{
  "d_mlp": 1024,
  "norm_eps": 1e-06,
  "qk_norm": false,
  "parallel_block": false,
  "init_std_qkv": 0.0253,
  "optimizer": "adamw",
  "lr_mult_qkv": 0.4,
  "lr_head": 0.00348,
  "warmup_steps": 414,
  "schedule": "wsd",
  "decay_fraction": 1.0,
  "dataset": "wikipedia_en"
}
Each number is 128 + 24 x the weight over its row's rms, rounded and kept within 0 to 255. Layers, rows and columns count from 0. Numbers have three digits each. The size before them is the row's rms in percent of the matrix's.

# layer 5 attention query, 256x256, rms 0.0334, rows 0-213, columns 128-191
112:169145087152124106132161154120129126076172108122114147148144154057144111098119094120106127117159137119184071150100129131130106155149134119130087146135143087121114138100128179121171135102124123
090:138123103123097068131103102106139154102144102159125121112131110148139147091152104128116138091100136121144095199141095168120116151136098132130165143104121112125161106150128122138143068114143157
102:146130083122173130116144167152130152108119128146123157182091125111114128135132115159122121164080129149129124110080125120133149122105136147126126099122110123171132139133177183112172107093118140
101:109176090142100127139137112080128153094161106170126134102185105083172133083136100096118105167126083105075102156148139120153151097183150126135103143115130130133115144173095107149127126133130146
105:133143110133140137113119085124153151046153132138128139121158157121131120107119117172123164114158156133180112170137120133137146142143142162094139161126148084121128140107154162104177096115101169
105:105103132112138181137113138165146109141115150122136134132106128143115123195098147119112153121124178077105160090147133100098127162109152162150156131122134134142133109118151130082099199117099131
088:132129137125108105134142116107128121129123121109132116128134095107139153110124133122096137090125137127126144205093129109136128164124146130094130172122137123146112133093095116140118089121105113
098:138155133150101136120155102107105149110142094131112144128132142107127132082129104139115114168098134157150102129133138099173128101145163127139114160131082112101111148098183132147143118126134116
080:125164119152123150133167127140114138145101135111128101140154097109136129121107108163125143115142134104135133106155165100124130120145161117129111162145082115096098138108171104087130171100127113
102:080115066122114161150124118133097113131107145120143103122150093130144144149133122141136105167112153138088122092152127131141104139150101145132134139097110122067124122124167109134131165161165149
105:111133076130086140094101107132112122161103111131132114129159077132115135131119123134174117102126167130137090130118111085100139129129105115119138130095069141153122121119113136183117157164162166
098:156146142096103129104146119143182171170110130143124174131129125150111144143187096106133154062101102157119130087161108121115097142118151116153130116171108173130155121103131142148094126144141095
102:168153130151118112096134128115144141153094118105129146118129108115150153141159108126096096131090138134119139102114118140185113136144160095141097128138098174100111156124121123108107119093117073
119:081132131132144131162100115121104074134129161133130115136133133161125156136138164112172112158132175135105169141117136111086121089119064095116125082116134090168169083143110083128163136159152172
100:145156121169181136118138110122144134129127147168118106114097170162160128194134129124113115161107150133125185092129117148139100103127131101145134104109111184140144137127107144152117122114152111
098:150140157142102109137119127122114140125114172146138129110123136162154147118127119072132131114105137131105178168142106140108104163135086082117134128139089146129134129138078101115110113128124108
076:136112154099138140112111123120105110126128086120112102139092164156144135084102158130108140180126107132133151157127091150122129132102087152095180144101149118123124127151159172134150124165087148
103:126145125137113112108106089141172133112112103139110154109134138102153134116112134153069116115126138131114124166151125131139135185132175132117143197132143152102098138134108157152100141134099124
106:121109161049118126130102167132154136181124140125149155147130142119103125129164112112128173088128127112134120126141147156123145186087152152154119099167158137158137119124086156109118163111112122
096:137126136131158114125103133145125098166112148105124136155098132150105115135112144156138103130152106146150173099097142143103157127108118098101103084126121113170148107159105149118134119109114128
106:134112155104120085108113157128098097135125135092113117124113133130113155128172140107135145147129101152188152115087119138130139177088109111092107118119187113104099131094109138117140125108136118
105:130110139128132127128163134137127120102182087123108147104135169089150113090106116108114110143161129107155081143124141135145116124173170109124074183100150120113097176100147159161134150122113114
089:134129171135186130115135116151151154126111160142150170157129093175106106155134129170135164108098108132101158115114131146123121100101134106140136081161071089145124122157114113078145108122124119
087:131107119145175147133127140129128142161107156120162117157111117164103122153136139164125125135156115143132128104093149116093107146091122145168163088162099096122142093102149119103105130120148126
106:120140152113136149122106137076104145189114138135129078124104134162152106160163121135164134131132094138145143076144128156120116102116127175140169115140157135114145112130112165150121112136126147
094:143129142118092127122124136175194107110134124145097193154139166131131143108143119108112098106102155135113130077143106120124132136150112119116094132108138152132154149153136172124116148150097113
091:132164132134145109114125164153115137106164099137118132137144129118124108096113155157131135124124135099142105157112116155131098106109119118093155160110110120159132133194124161143124149161123154
092:154131157113135108134128160113164127159159109154104201120108139147120172132138126093108105128074092105090095146070122121125139127121136135179149129129102125174121132146113137125076118123131110
106:141166081120146115118137176091135143144161116135115133122123143098149100131100089121126121150089100074107087165142158113122171112150151128173110116134115156145109149123132168120102136101127097
101:147141142132150140139166141138096118076157119113120117131141123119140080129126118113130141155144120101165083151115146128133102079161110105165123109164117107107126149085167103115126150145152086
099:113096116097084150161109118141111147110142153119136079141133130130105082125125110128150158088158125121150130136154114131120126170138103157154131096122143115093146132072181166122159155137128130
095:114075105102172133131130138136098121158149120105126075125120138104142097134109130132128115131186140122158114123137152201103107147095095134138105103119176107123128110098131157137118134138148113
103:121125142103151154118108114098128122170134139140118110108083165165118135174147128126136130181108103157131166099097118113105144119104154149117182089128155124146144132111120153139137074111134178
108:134134162113126128139113137118141140128131129110128144127120136143146148093094117135097108119161120130114127143100136141118130164155141170127112151108151112115107149112141191085156141101077142
099:137138152130116117109119140145134150092095095119129154113156108106145156108110102136138133161114064146110148074106130156142165133123147134124145135104097127105099133188124171108135144125099155
097:071104100099147144117088080156091112148091163123160070125130101142127095135135142190170175128184123127140151109158131155112121103126149141069129147125165102113137103131141104134128143130123176
111:089137119127139111158131065100104079145113133120128132128129129144142137147116174127126126133147109136105160152144143095101136083127108067120156132158137112148127102159107075161096119147132154
102:099130138138145173145145097149198129137106153162141156129125163132121154155102146146063164124123118111084158124140150126117112170134150154127150149129136130119152124126141128088128132102110137
096:121136103125162142106119110101105094159141148131126135152138149107113076160083156138112148118127142130134159160127115113101142112121114093139148106140093110143123124122138144114142106138107131
088:120136122106147097108075084123181091148105145133133139111101146147113151166158151133132148132152146119103165133137090141075153172102110137093172121125182135156126111119109107134104073156147152
092:115170092140161116132121090108125122124104160132143108127119132133127116149117140165104160164136096105134149164141160087134151117108167132116161149184125130109112107135150136123130157092121165
108:104095150131176142128162131136155122115161111119109158112107161127110145155093147109101110148104122135115140114120155141116134102126135128181132111127136143150119139117149107115112131099126100
096:116119091139154140121114108130126141138111134122129120144093092135114142128132151171142111129132091166120137110137140106111139115117127132039147166122135130135124093138144138158181076145160185
095:153116142157103113132121140125146143111117161120114120124111151180120170117130115102113112116075179145096139142139089132131124133142065145147141099133091146125132147124160127079148110126118091
091:145139110148136118122138092139117135084119124122131153131135091117116108160132122148126156079141097114162114129160097153122068084140150122153112146170092128111124135130146090139081156165125117
106:088127151118121166110093112150095112128138162133123124115166139103092111145114131120181132105156179126132154117139114134116145093130142120100088136112134139211137151149084106134162155142121133
099:099153132120137092113119111124134122147124113171134149101160133174165145105135139139115154176096127114094108154151115150110115112131116109127160142120087123120109132170127105152121125165150142
105:124149134138133091113119127132137130124142080146137118126155089126158127080171112137120138120135144146130087153119125177145132171115098093108110123099120098099134119138077108142124120132138132
096:156098083180119130094155099122132142103113112111121127127145127113130120146105115109112091119127126145158121103140106122152113130182103106156122143121058146064125130097198119142084113111143116
101:133162127146103139153167110142119162076117135143139116126163114126164122070113102159111136155122107121114085174138154115163126114169168135117103179108093130084112157119150119149141146102159115
093:105127087109142092097078121117152100160109164112141139105123116165086149151153118161200131116133131158144127089137107115103165128071127152119124102137170101157149122132080092085156113103138141
103:092124105093107148179100108109130117139120189125153069131105121150125136180150121136152144117136148124103184137142146105110112164123101139121154101146184122124143099100107122100144121114111129
090:164125139134091109132144160135171152096128115129122172105114137136156155113135122132125089072098123150116121116157129150131121150140101157121108150134118135096107165119134135114132095140095083
103:129153112143122141147132166141149132138117163137141140133123159107134128166133135139128155104107127086086156097175143104146118099136185120126126134177136146138110112145142148099168187088128114
099:133149147127090129127130112125105152153130124106110110123160146120112105088139126135145153085152149153214119158165108117121124123130143103101134178134117104117130151090101163155182123116123145
119:110123082141149119086126155126123106127113126114116164144142143148116124166094135135146077125123159127136159074125141119111150074139094111141129103137104134160157123165144129120142151112110142
095:141112131138134103105114118162159151119125146108120163113114080129082178125153105118140121103112118149115101141089113091125152137110158158117120174150135150153104122103124109132130095139134128
106:140106140116103187158155108098112162166119095138161076135138130096144097119153105132121135115174139152136104133139144117137117177132132132158148128103138133088138134068136112136118093121142138
103:150127133138096109117151165143160184106128103133129165124144140124133144094148113113097122106068125143127115129129120155176104164130126127165107109106123163084125156146135134092133129077112078
095:130144095159103141117113107112161130089132138155130115100142154114128104134115133154136135127137160094116121151180080109123140128155126123115136137111119127132141143147140114131123112120130152
100:151115089155136093134122141123089137092109135094151141127143090118108130103076132119167109082146152116164111186116136109103139115113116126108116113101114118173123117146094094131143109130122157
098:158170150094095132138099113142106147106107133129140141119187140131143077092113146159128155105142104122115108162179118156150118101160125152120139124163135107087131163174095138122128105148113119
110:136090150070139131143098120159144132149132135121150121141099141156134117156169140135108173093146123125132151136132108171086098160109112170137179111166179118113143098118160164116098102158116118
090:139113169104094119094088175154152106139125107100100140150112160135110153116127120119135106119099185145140155079086098129137144149103126126133108118097141148144122158132090205099146155097103114
099:115119090154154158125141143141085104100129121096124119132102159129118117126044101101131084190112151121148165127108173123120121116164113106135128098074096131132126143136151184120142125116088124
099:111087123150159149112110162130112095131121125103109161149102130121131123150119101118159120129152149128138134105137137099083129120086113093085100154103127135146132108159073164122114116171144129
085:120103112127131150133099080123143129118140109152080153134103141141104146152153150117134117120119135170110138116148099116106091141122061152128123130101171134131154136150150124132115107192129148
103:145127103116120182111141101137082139118110132145160113113160080120144112103117130108126128133112164141137105145154114109147124136146138131114102122092091142095111119101190103152134166097170132
090:102095067111136117169117088106066119150116155109158103147135085088134078147111147136143107133192116093147137182109144121096105147104085111105111146137158131135129100113118089165159152104140147
091:173128105154112163133152123094098133096116149102142156109131098150104110132049138119116102112085116109112106110139134138137149099162120117185120075136079159160117143128178094135131134112122106
103:117130165144116115111122169162181150114111105144105151120132165097150157108162137115116140084146117146123099092108130098120110104152154129112119172116168125124114137143092152145110164136118110
096:086098125135111102099098096105121110124131124078103135125134132119121146115127123134159101092201147184176107146138133120076128156098074115092102159074128085117143110101105152130156112136177153
083:131134056117102114165134160136162156123121133140129163132152098148136139134168130133133074080108107115081121145120115122146118140116102126117095139162110142107140106165144134142126098083164141
098:149135096151099138141129112104149111120141157152141117119131149096113102156103143124125152147106144092152117147140129066097126135140157097136172146143084123155108133114169090130101146130152098
097:125135129125121135106120147114110116176150139126128116146086169135113122163099107120134130128142130148138172112135130174138171153115098132140161073100142144120126134117118122074136080103079157
087:128150142093186139147140101131086105171139149141148120130143110138126101117147092130127149155089113136182134145146161083145137130124154100115109105104104112139138120141129137144133150145147114
093:112147121136128089118143152103113096122102127091090113126130141092144131133094112107162088121128140073162133136124130101124114068181134108133084100124135136141132169146123172154165159134109130
091:143141139128133149098112154105140099134124126127107161112078173130109147178090133146130117155105122165205139103120101130128154130092107128109128114125110128127115156151088177097084074150134123
086:123116118114095148123127174132137145129132121097120127128120111132109139115124111108127105095117159121154081115181129144155139148147093174131129127076130133093113136118133162130136147100132128
096:165107121134131152172151086176078176129139128108168131130166133118124102134071129134115115118103130135152134155120120145136103156141115117157121082118104149100149124098197114098166146104117105
113:132134127140156170145122156139117138073142121145117119132141147091111106136109147144132094168129138190138114108115092121148099093119115127102135143113128123125175137153136160131165148130144135
088:136165105118144122096099150134171116074128129169123159140104160144105163158083120120124107198094122144116119102100131124154157107142097120118133134094100125136128145139129154098127110165138128
106:104116106127155089099113166099075118116119154103117156132080075148114138172125126128122085156125150117097156113103143139115153074126117108135141074126137142149110131145132107139149114129153144
085:109122098126186106094133159120120071161162141105109134156095128112110121136124098121117125172162119115168144108115172137111122104116128112144103096135162108145122144130134142123148133134133119
091:103134139115116118122119070102153111163120117148146091113148141105151138118137135140123185114169112128139147106166104100125134181127146147097130196147156122108111112104098129140099113121113141
102:139109116147147115063097134135115099106135098140105142131118162077108135121105111145143129140118131183139122090089117149095129115131108126109131101119131112109124144143166164090120130134111130
097:129135118122103107137113109150108127128179106100128157118137120102122136092143133139130127117131134120117122170142108150123096117135145097131125102168118096145130150149074163129135137113094104
103:131189147126135110128136148156157098157112112121117124074127152131155157110159124117122162145133111063151109127164154115109104092186181125142147156119106149111089141137128126147101166139127118
096:125120131116135093119134166180181122201117088154114124151066127113130157162195132117140177060134155091141156097141158114080090137133129118134139125121161129103121102096098093118086167103149147
098:131087100154107142125123200126117133130144133104101149150107134115094120149115111103138089117099151094143119105157152110123145106132100096132127102111119136143122124135163156139141128111137106
105:165115109125076122100158138104158167118103138130114152132140110160115143126117150121130080093138144141102093104126138157130130120134085162180105109118114136102104157101143117135149098077165141
102:142102137130137156125123155179167160141152126141127138152079171140094149140130124139097151118115145121147139119124150112108130164117134134138193109134140109139142104098132126092094118121118125
093:136148136163099143170129140132117136126132124116162115110166100125120145128134124132120105152100093075117120135134094133171095156156123121145108149109088169092134135163176089110130156130130113
096:148127109178107174116120130087116158079118160088132143140149137095084096125062152169140090154142139146145107118077129120145151143120125122121143108138049142140114142170152159137139108084136125
096:135112152139155105112125164133115136115147151133097127128097126111133133160150148147122145142147146154133177085112109146128114149116107148125136115174190128132121120147112112097119122133117108
095:114160156105131136170150113106095132120123161113149098110124105164157132136165116133083140167136090105108141139130144137152158116140171136111147137156174131162119125105123124135154109127111158
084:088104099138148121161108106115091117150198116112138109155142119071132091155116143138115099150166150098114168132142143122108118123095164128108155174129158122154127137110127076124127137126127135
102:113113103147113078115110184110111102102115133120088133149120118102115110122126126120157086108108165132133113175105133069140166069118129092107114108142124132177117143170097126141146138119126128
098:124115128118133174172139124105076149093161113145149100146114159098123104163112143103116114161153130139129163145114126089123138154085117147113147154115132137128144099106175129112111142172119141
090:134144137098091086137135119132131140134104115154136124097142129109157151100165143108153129071116124126123095177155102097157165124148130127126122146127119149121110145117096107138111111134108162
087:141138160141110143159143117102087168118145138112115104137153144119111078125112135161127088113164125163111156110109119168145133148111139133158102084167126131152152157142138100139149123099114100
076:129141139147118175161162147103118149081116154126132105116128149139104132159111135098096131123124133117109176108121136106122136131118151121138143122166082123120128109145132128156131130104128146
098:112147153138096139093110085136134099128134116110116113110147118107161175153189137141097176102163139167133143095185115140132115138138137111096144161098180117086120126089111098108145164170126149
089:126123133151100082129138153116133128116104115081129128107179098170134146063183148106125107099099138131096092166146145116140159103146161133187144106147085135128121114142140094154111117142138109
105:124139091161113114119125181111141111096141140091094136124101134136131170129117113134111115097097150137120139118122134122139141100137114090121102095170089122145139145179119197119130125121091110
100:129130137116123158131137130141161116107134116117110115126132125113123119134123116099106148134095151074113114109177148121112108083158167155152158160145141115141120152121130135150117178140099114
090:101154068122130138139104109117175122136120106156121124132151153115114104135136136096139132151108160078109095137182142065135099072143152147117143180106127138152146151154144106167135143118175157
087:085098109116158092075092114127138105160129101107104152149088113162108136142160126120150113135145135163123148116138124141079157105089091152141160103135160094152119099131099132138095086150145142
111:162146163109097110104147070142173144167106103151148127096172138136129180113137136134122168102129095139131112104152094181134113154142137142163102147113120133084125119115133093119105146151142113
096:118162107150145134089147151129103083142144117142130092143120129095129136165142130105148144143102135161092156086117117100139137082143165109120106129112118151138139153145147125110116168156153137
095:094124114113150153136084136105109091142153114119135135108093124098125148151147118166121137166153152142125157147141112136153112134104110111073154154132189119117159096138120142113128155143138157
098:133156125097154176114130110149137109136138105141137124128112147113145131166073121123116130138102159159156124109146121125133122114135128118132123135093099106113140141124111176124130173125144125
097:138164116109094151107120117126151131146102152092152123137146119117115117088103140160124166114110160131162099148154133110146183133112141151117185125125078130123115104130131157128122138080153138
101:171111158103122138160150130179175180137122105160144148114121183125104118106084129110133114102117130109128128133112134159110109165153105162180157113122139123152140143099116129106116113107081133
096:151108112128162138076145139155136116087096107131141136125147120137126145110091134097126113147120113123113117121123135151146163060144161147164130105118085138114104146163155147139109112114092128
086:116148136105154150134088131109159106203146107147108132123125133138134128143169120157136156192110115134171121128138112129145120131103125129100141152126137129113144104148083122143073107172179132
091:148140174153117120114132155157176162127125106166078162122121160146126129109162126109140133118085123147138104091153086111122114136136131138160130154128126148124127151134114113126096118162143098
113:127149126140094076120106158114114121136137152119131131140136128102116093126162144165162125108145115174142129137091114109147151158083125094090094135137116147149152131150089120117168099129148140
088:103093093171160143080101121118130149094117106129083167135143145151109093106127113131168099183113156177183104121124120098119126086149094139109126150082133121126139138159138164158132117153164148
104:138167140148137143116139113114126126094129119126156081108184128096160105114086134132118103148156123129126085118127117147148122139171143152113113184087113135100101163113161135128154164133123125
088:106139118132144140142094136112160129176133090146119132123131182114128114108132099101138141154088151062148104161178139101134124115141127140143143162108119129149138149133080135126100122120133145
092:153097192150097166141161134152141169134102128097143108100110126158153138130103132131106150142122112119131182109150087170151113156167143145137156133124153140111115132102127136125147128103079116
084:132081136107128119100124139136151137116165112137072145162103179132072124131131114096143118115147153131169146087124121164106093160138096142164109113083145120148135160124106142123120131141134120
099:122123096123103140108114125109128127136123131112126126113107131185102119085128116137151111108114155139122088127134160130107162115132126131160161097133097135144114106124168153151127093128134142
106:112134103125133127139107106114100103128141131152151093087138141134164124123115129122141098157158142096126098164132136107125118142156140119102108182081137130127121151116124079135130097137120155
089:146112182147139158137130140147109171090136115116144091108140132086150118119111138134095128154174150138153111120111104154109101165126128163108132180101178101113122130097130150132130174123124127
090:141142110133112108140148141137157158095108146137149110146160114122140099082119159119105117080131123088089103182116134119151143109152168174142124136164127158150130154124161118157164163073105111
091:122145146099153195133137124126132144121097143127143100132136125126144089123110101142153144142138118130142108091144145128159130121129139151090086153093151137119141154123146187121172149128125143
100:101132126133161116157147137148126148113119118119142120134151103110162120101115136127083099188123134141097125171079172131155071083174128154122120156156134125114126152145164148168135140105110108
132:080120106137180137136116125106120073130133162092134130132103106122113062180124106139154122149187156128132158151110141114085150079133132111131150077151130122177130102137124153105142127095151158
120:101091137106139164097098117158125098081142131102109140101090121129146137160145125126113150139125131117125174105135122109089128137142141148118138161104167128136102144097147125152143173119130135
096:130073143093127120103096164131183120116114129109127126130120162134143115135113129168179143099158139144143120133129118122110181168109109156109150164122145091103093107118116193102120143100122157
104:154144127161116107123170146130140172066104119123115156151141189135129126102139135144111115103087114179163110103126147110168102100178112141149134080159119126098169155119161174118173128122128068
105:117091101132131124130121149123089130140112136118127083128091105127117157111125125119118078148131152121127128137063158149133115146167117161101117144100125147122108132129168154162163128083126126
117:134121145143140119093140134137169134109104130145140163126092102134143168139101144126081120121079123133105152096092146141152138096161135085117143133132082149089098148158134141098139136106088099
120:099189112166147114105116074109153093133124114141126112094174096124161168157156111146149140152149069148103123125152120114149121107128161110126125148148150139160116127132108097129106128152142139
113:157135089157080129121134156083118161105149131133128113123146105101103104149096096119132079109116158100137071133134111141190120126151137104135099135108058160121133149135160120133131146130167092
104:171113115126072141107118153100169163108077129137129135123141141121148150107116139112120101074124129138088125098168124138142141134164091136137132102110094152107107147116143150136127161154150114
113:137101152132105162124141085157104146138117130105136106124123114126182136110134130124100167108163098125113152107187124187136101125150121109122070162120163127069071146102119095150108168178114110
105:156132125112104085090133129100149119115101132142126118138145136106143144111134114137156110103145156190143137124100141139149133182154087117131124139110103102070157124104163137114126121130145120
125:147106155165125137094128152123087122143136118109123136116085131119122130148111130128148102135110147138148139106089126112148198131144128103110138093119118113139100154122110127070126063087120147
118:136086144128113161159166130122111169162133150135120117132124115129120076155147105113124108134137093112133113112111136155094109152134154119147117124145118167100136122092154133128087137144141080
097:123119121129087165156137128117127146171141137141131127125120096144147068156151116118102161093145148087094122142146142112141083120130171103170172134130123151105146103094140085146082159109116090
128:094131132116125170154131091141122142128143132169141121131092133141129144152155151131069200155105135089117140160156107129138105159113166156127152180137168130121127122114129080160105144120114106
105:112117157139130112133144182165152103128128110089106130106130133153128147108121128105130087098146093126116130093144163104100176106130146134136117099109157140141111133141086136105093170108098139
109:147129115148116119170120167129114122132159116105126128120121144121101140131096136131155080144135159114141124140087105124135104151121078133107117113110121130166154125131137104117137098183144142
120:185116118133112155118158118163141151138102140126127171172119182134151120107129132133102136120107135163144085098135135128109117126121143167138111093139099132134106135103146168128152122145105077
118:119098122137131098122116173098136083132173125106099183126102131163097103166167100126171141098150093113129105131107141125093141092091140109171153082171147111172127102145070113104112108129134133
116:102166114111100142136113139129127095184149138095150092115135097133145097125109111138130138107162164118106132173145121088173133092146123098128148154133100110116115114131116127125139171102094134
100:124107136112134105146124157182146118110135136116132140147113162128112140097127155130124126150104146126113100157104119100073147135100122149107157138115127094150128086133129128121116123157154141
117:152101137124090146139152133125137158147123144133138137142121124131128126110152100124114117092167077134174080121090127193129124135156153163148087091158140138141105136099147107110130105125098097
107:113133125090159134155103138071118090173147183138128140118107135159117134158130118117139155108134094088117132156130135121059194122120121106117151120161155096146123084124111129088134119119135153
121:096074161129125136162134167162073125157149126115127137113102152140126128125152154113116116143151127104139163146115135145118119123142090104126091101146163129110144131100123095108135129124091126
109:109102137116098071109138122109083134142147122144127107152152125134161140125154095096153103128148098142152115117158149112140133119135122072118068138115125153109135149120111132136127144127117131
113:105127141154147138164146119161132141122120132136155091125143083103130099149120117121117096158129162155144151086122119093159096132133122099104115141082092152111156124136141144163137183101127129
113:136176165151102125116153117165151105126154107106127131120149120143142147111142126111130133122151110158110110048136131086119138066118152085139162136088122110161121136089119093127113178152128135
107:158156140129110181172132136143117151137100126121113132101156131122158141117145141106090113121093136138093137110174142118118076120165105135144109130133152102138132156114145114122108121180126089
119:098156176104127127127123108146149119155130126155156128076120148147163166109146161153090170108144119120110157127159150151114150158123144173133179181121192108124124100107090110100132160126115154
108:141083137166139159123156181142076152113132119073131120137113123115121036114103129161122092119139134131160131132129123173161136076138145149139121077141106153122114148151157150141129161062129123
112:150129134145127108126170108132158133116108120158135152152142105116147168098112137116111111100120079143099110134100156169162107136154147087158110130134109143113110135119132146123128135106078078
104:115144090113143166117132144123080084128131128119120083116123117118124082144125091141159131156170111121145136065151111124106167121112136089144117098104140148110130134137158142153120145144172144
117:114089124106128168122125113122111126129134148128102139131095151149137106149160092142137151143148121141178121082134141162098105120114106130152116078158164147097126119098164151148130146159132107
118:111087102131124073111106161133115111120144114078121112134127088120110137114116097114208096105183138136153111134092115106119108106107101100100097146115131093148120123141088134152138101118155177
099:159137100147120157125124108088112152104090142134139133134124133120081123129132137138122117144107151143129139101098146115144142134137089156160144085112093161128135134097190096090147100117152129
112:106114068165153174120124120108162136117110101116124140112143103087116148157086125097093068138139138122072133094127145121156100070160117101140146154127113131133126162146135125162111127176129118
111:113123083114149086114101102122101103109126116119135133135166139109111107120130136172199151143169114142154102153131120099096148122084121124111142125130136112124142106154138094126109071150184163
110:106118114073119138159099135121091086152119162088141116130109121144137165113146093144157122131155135155122130124131150108093147155099097142099139144122144079105100085099133105111134099153157179
108:146107185100152129133131167139159122102103127118118161148140157117139096118112145145118139128115071141137166100102134152111175168121129135130131114157167143105130109155100191093109152124099127
104:166151153122100110110144125134136132134136139142126127119145143093128129139159112115069152104123105121145137111146113165176101140140187126171116129166167161113137150112104120134117154118111087
102:104140145114142108111105127119136109135150130130134071083147123117156137166123118106112146125171118106141168131164096143124139151144120118094080166119163123112129149142089116115110172159118122
114:144139166137070115146157080120135144115142145163150078113130134141144134125128140104108138126134127115125142141177135136120119153122150137137138165139120149106109099066146066139136175137144111
118:117101157150118122125135135140136132149150097143129159121131132110132121122174149084111123137140121127110148095103153151123129145101158119156104101123152140114125134111115081105045124158108117
103:136127154151128087141097171136182127169150123132097123098136171128138142129143117113115135061160100122154122138114103127106098192163097115106131147128171129141140129104096143106105125155086131
104:105100067123122142136148128115080119154132136152141116126109120148102109144145117103117110144128159075107130137162154135114155113103149107156113131105108165131107098101155090145112155101159112
105:130141171083118144122116105143106124155123145135117126122091136126146125155191112147128154133118104149160173077133102151144111186123118153117129143156165145103140123095138130120142148121138138
129:153133096130130140151140168131158129092135128133133123141175151095136099115117144123080123119131102099088107160137140120165099093181161130141117122144143141121132149152181133154124189117104083
112:127114131105158138127130117126100102111133103131115138152101146174112142127146146150153138160164111169130135084079164133104135097094119147123134098115153101130128116125132146132122120120141155
110:127144132137108162174107107140157158160122114138161064129156110125150134152114131138122138119144110138120131145130107094131092206131090146095121214103128124088133115112145129145133143128126160
117:137112141116170114121119156126079085084162143096106137144109122146106108120111113105141108172147135124160126118115135144108175101120128127117117062101127112180133126152113147125156145105119156
113:141160160087109090110125113125078106165151131147133116153140101127143102108179098094181123147154138163167102093118107141135122142094117105111088098086074114142147125129114087103117131171151125
112:099117112147161185162156099107124127151127133140156089155142139094105070156131158138101150165143133090116138143134138115135105118142151154132135159148143151140142136119143119159139150103144135
098:126140136125178187109125079135100103148147121111115145131113147142124108150135170170154175158122106128165128098160147112084152112088164132098170153143176096158123143147089140135137081121150151
108:141156111079103129125114175129144100165098142125138124133130150113131169106130104116081160130072111127109140122118123135162118153140142184126132107084130167133130126151138133120135117091079128
108:143131157119135134153157120179125137125111126138142134132099120152126164064114146164069124117105104147117154131115107196168108166119127159141099114107154137069113127133138134127161133106090099
105:105158127122130087103132131130093133102095146117139119105138120125112114109098119136136109155125161147150130144114150115121109075151104120145140113134071135128123132148160102132130137148112102
104:131165102157120112131136103151112115118110127130139116140153094132150153107140115144091166149083098120119141143157117127139107138133147079101114136142099141106095130147141071128114129125133101
101:132125087138092140143151105130110158094080170145134111129139142135119146129136102126115134130051165128128149107179113100127133134133121133151152147130108143102127111097174089131169122091146115
109:141163145121119184120160097128110142130122154126158129125117100122121062138109124111085114149132163139139143082137131125175127129151132159139152144091099136113143164097152110117151165102127132
120:117092097088126115110093093128115102159119128119119152117116112124112148116160135152179134081147133146099119120165138102095149154092119101123139106110127109133129109136122094099118100142159162
125:116050111127132112129110146133145142120122116111099156117109099183112126129145105122173111073150150125139109128133111142100109127106085147156127094092142115138145104111085102132107110140156163
108:143132144104113110124144093173167156131089106106136099117197100093170085086129147156144162105160086162132104130177089149118099139139157125118129169151121117089133126142107142161108171161145140
109:136141121098097102130120101140125138130103124126153108114138114136116138106158121156124132090129111150143110180136127132145121167154120166148147138145160140125110113116128064137119097093136151
097:120098112130120105129094132080091093074150166112125152078138114120103126130121134144161100107134100094145094168142111179110162169125122142118125133156136128128101096116144105131127126161140160
082:145114150127132105142135111086109121166143112133133130130174103146098123157126137117159131143143114154116181138106118128104105123114135079137142102127107147165130079110110059121137108112164170
089:106083075121128118148104129058109115158136124108127110151072104133111170141143149111169098154143105095118127204131106112099130145137106148090106151127140098146114074138110090176144129141180178
103:142162177109156155129147102146150184134116110152162100139130137097133142115121138152111167119117106092132109128149150130134126148098178161130148133137140137123139124162118168144133157126104125
108:123131142116132173138119113156135138103127137097153094117119130090157134120116146167097143140141144126129121121126143129121106092178147165118157172119175109135127159148159165122128168145109111
091:098064153116137149142091118095118121124098143146129085100116152093148112145119108158147146131152109106147146164103127168129137166107105163114103152164135102085126118106118132138099120114111154
097:115171112142154137100125098107111110159138110123156104119161089105119110149112154156143141129182151106105122113155107120137122106102149116104129151139085099138132111172113114146107156146139151
090:137145141128156102133169151130138133147120090129124158165137155149132186115111146110099107176134091109094150123133146168126143124068168084141139087121100112126138141147110129134139145130125089
090:089140115090157121133110154160116085153092087107120138133103128169113184155166153116152145150187138082112128138165105135099119137083090150123139094114151114125135100134121046139134126161181161
092:082115137156112092105109123158122126123098094144102131124113147141182154110139138141127144168132137152064140121148123120119116136125117132107128167092137142105115136150106104144142122168099147
095:119121084184125101129132125128166179122149119168137111096153118103145100179119113110124148112121136096125084147110153133151126144157129109128063169162149137119108095125142152149072154124117108
091:146139115127122122121140104113084120119148123097133121130160118115153121123115117099129131130137130116113143144138140102100135147179121134087133165100143175126099117098158095152119153138159178
087:123138079104162126116135141124100113122097135103115134150100128098065129140166141172142158138137134122171127093156151144113122132103148148130161124107118138138128122134172139147138143134169136
090:060077102114131172131099093098106152112156148126124140124119090109100040158145101170123127108142148138161103153163123143095103169141103162153103158161130090119124137124144127135113150117160125
093:159100120166123116107143178129137114152117086113081174149115156168112162121120164115121143151113124099113133085107141155134139104112160084099134126103076152135105112121160164143136127116155099
095:156066199114153142119124142147114122112099147081128119141076132120105142137117190119147129141134152119160190111107149120122111123116093126088141105131167136132135127116126141094128089116118136
088:116101094116146126110101096105104138156095122133127095141134129083134141148087171099131110147158148129106162153127135101138118137167106145076136162113181142152114086141108151181181150131140159
097:151148124116143131148156122115152143129147131114131111131151108143142105092095115122105121089149105115138090165157139166136143120149148134151134143104114129095127158133143153122112142116124131
084:128126111101151147108102103141155111080105116161126117140143117153108120135143161182141159113146168141102123107149129110095107185094104181107172150072106134115146126140154134123151113122167130
089:093121116170093114100106123156119114107152136127096127082170098164137096106147159125155107113139145131137133136197124097095116133153100102132133133140117128133104148132092090135135147132142146
108:113084146110113114119115114124126140144117151123133102113136098143153124080145130150133147094136112186145134124127124168108095203099120129108108165130141110058111148127089143135113124129117125
094:127108136111203172121123125160112126142127103117130152182089136094097085157147153145137177164185117103115150091099158149135117140081122149103128107146137130135134120145134141157101110120132139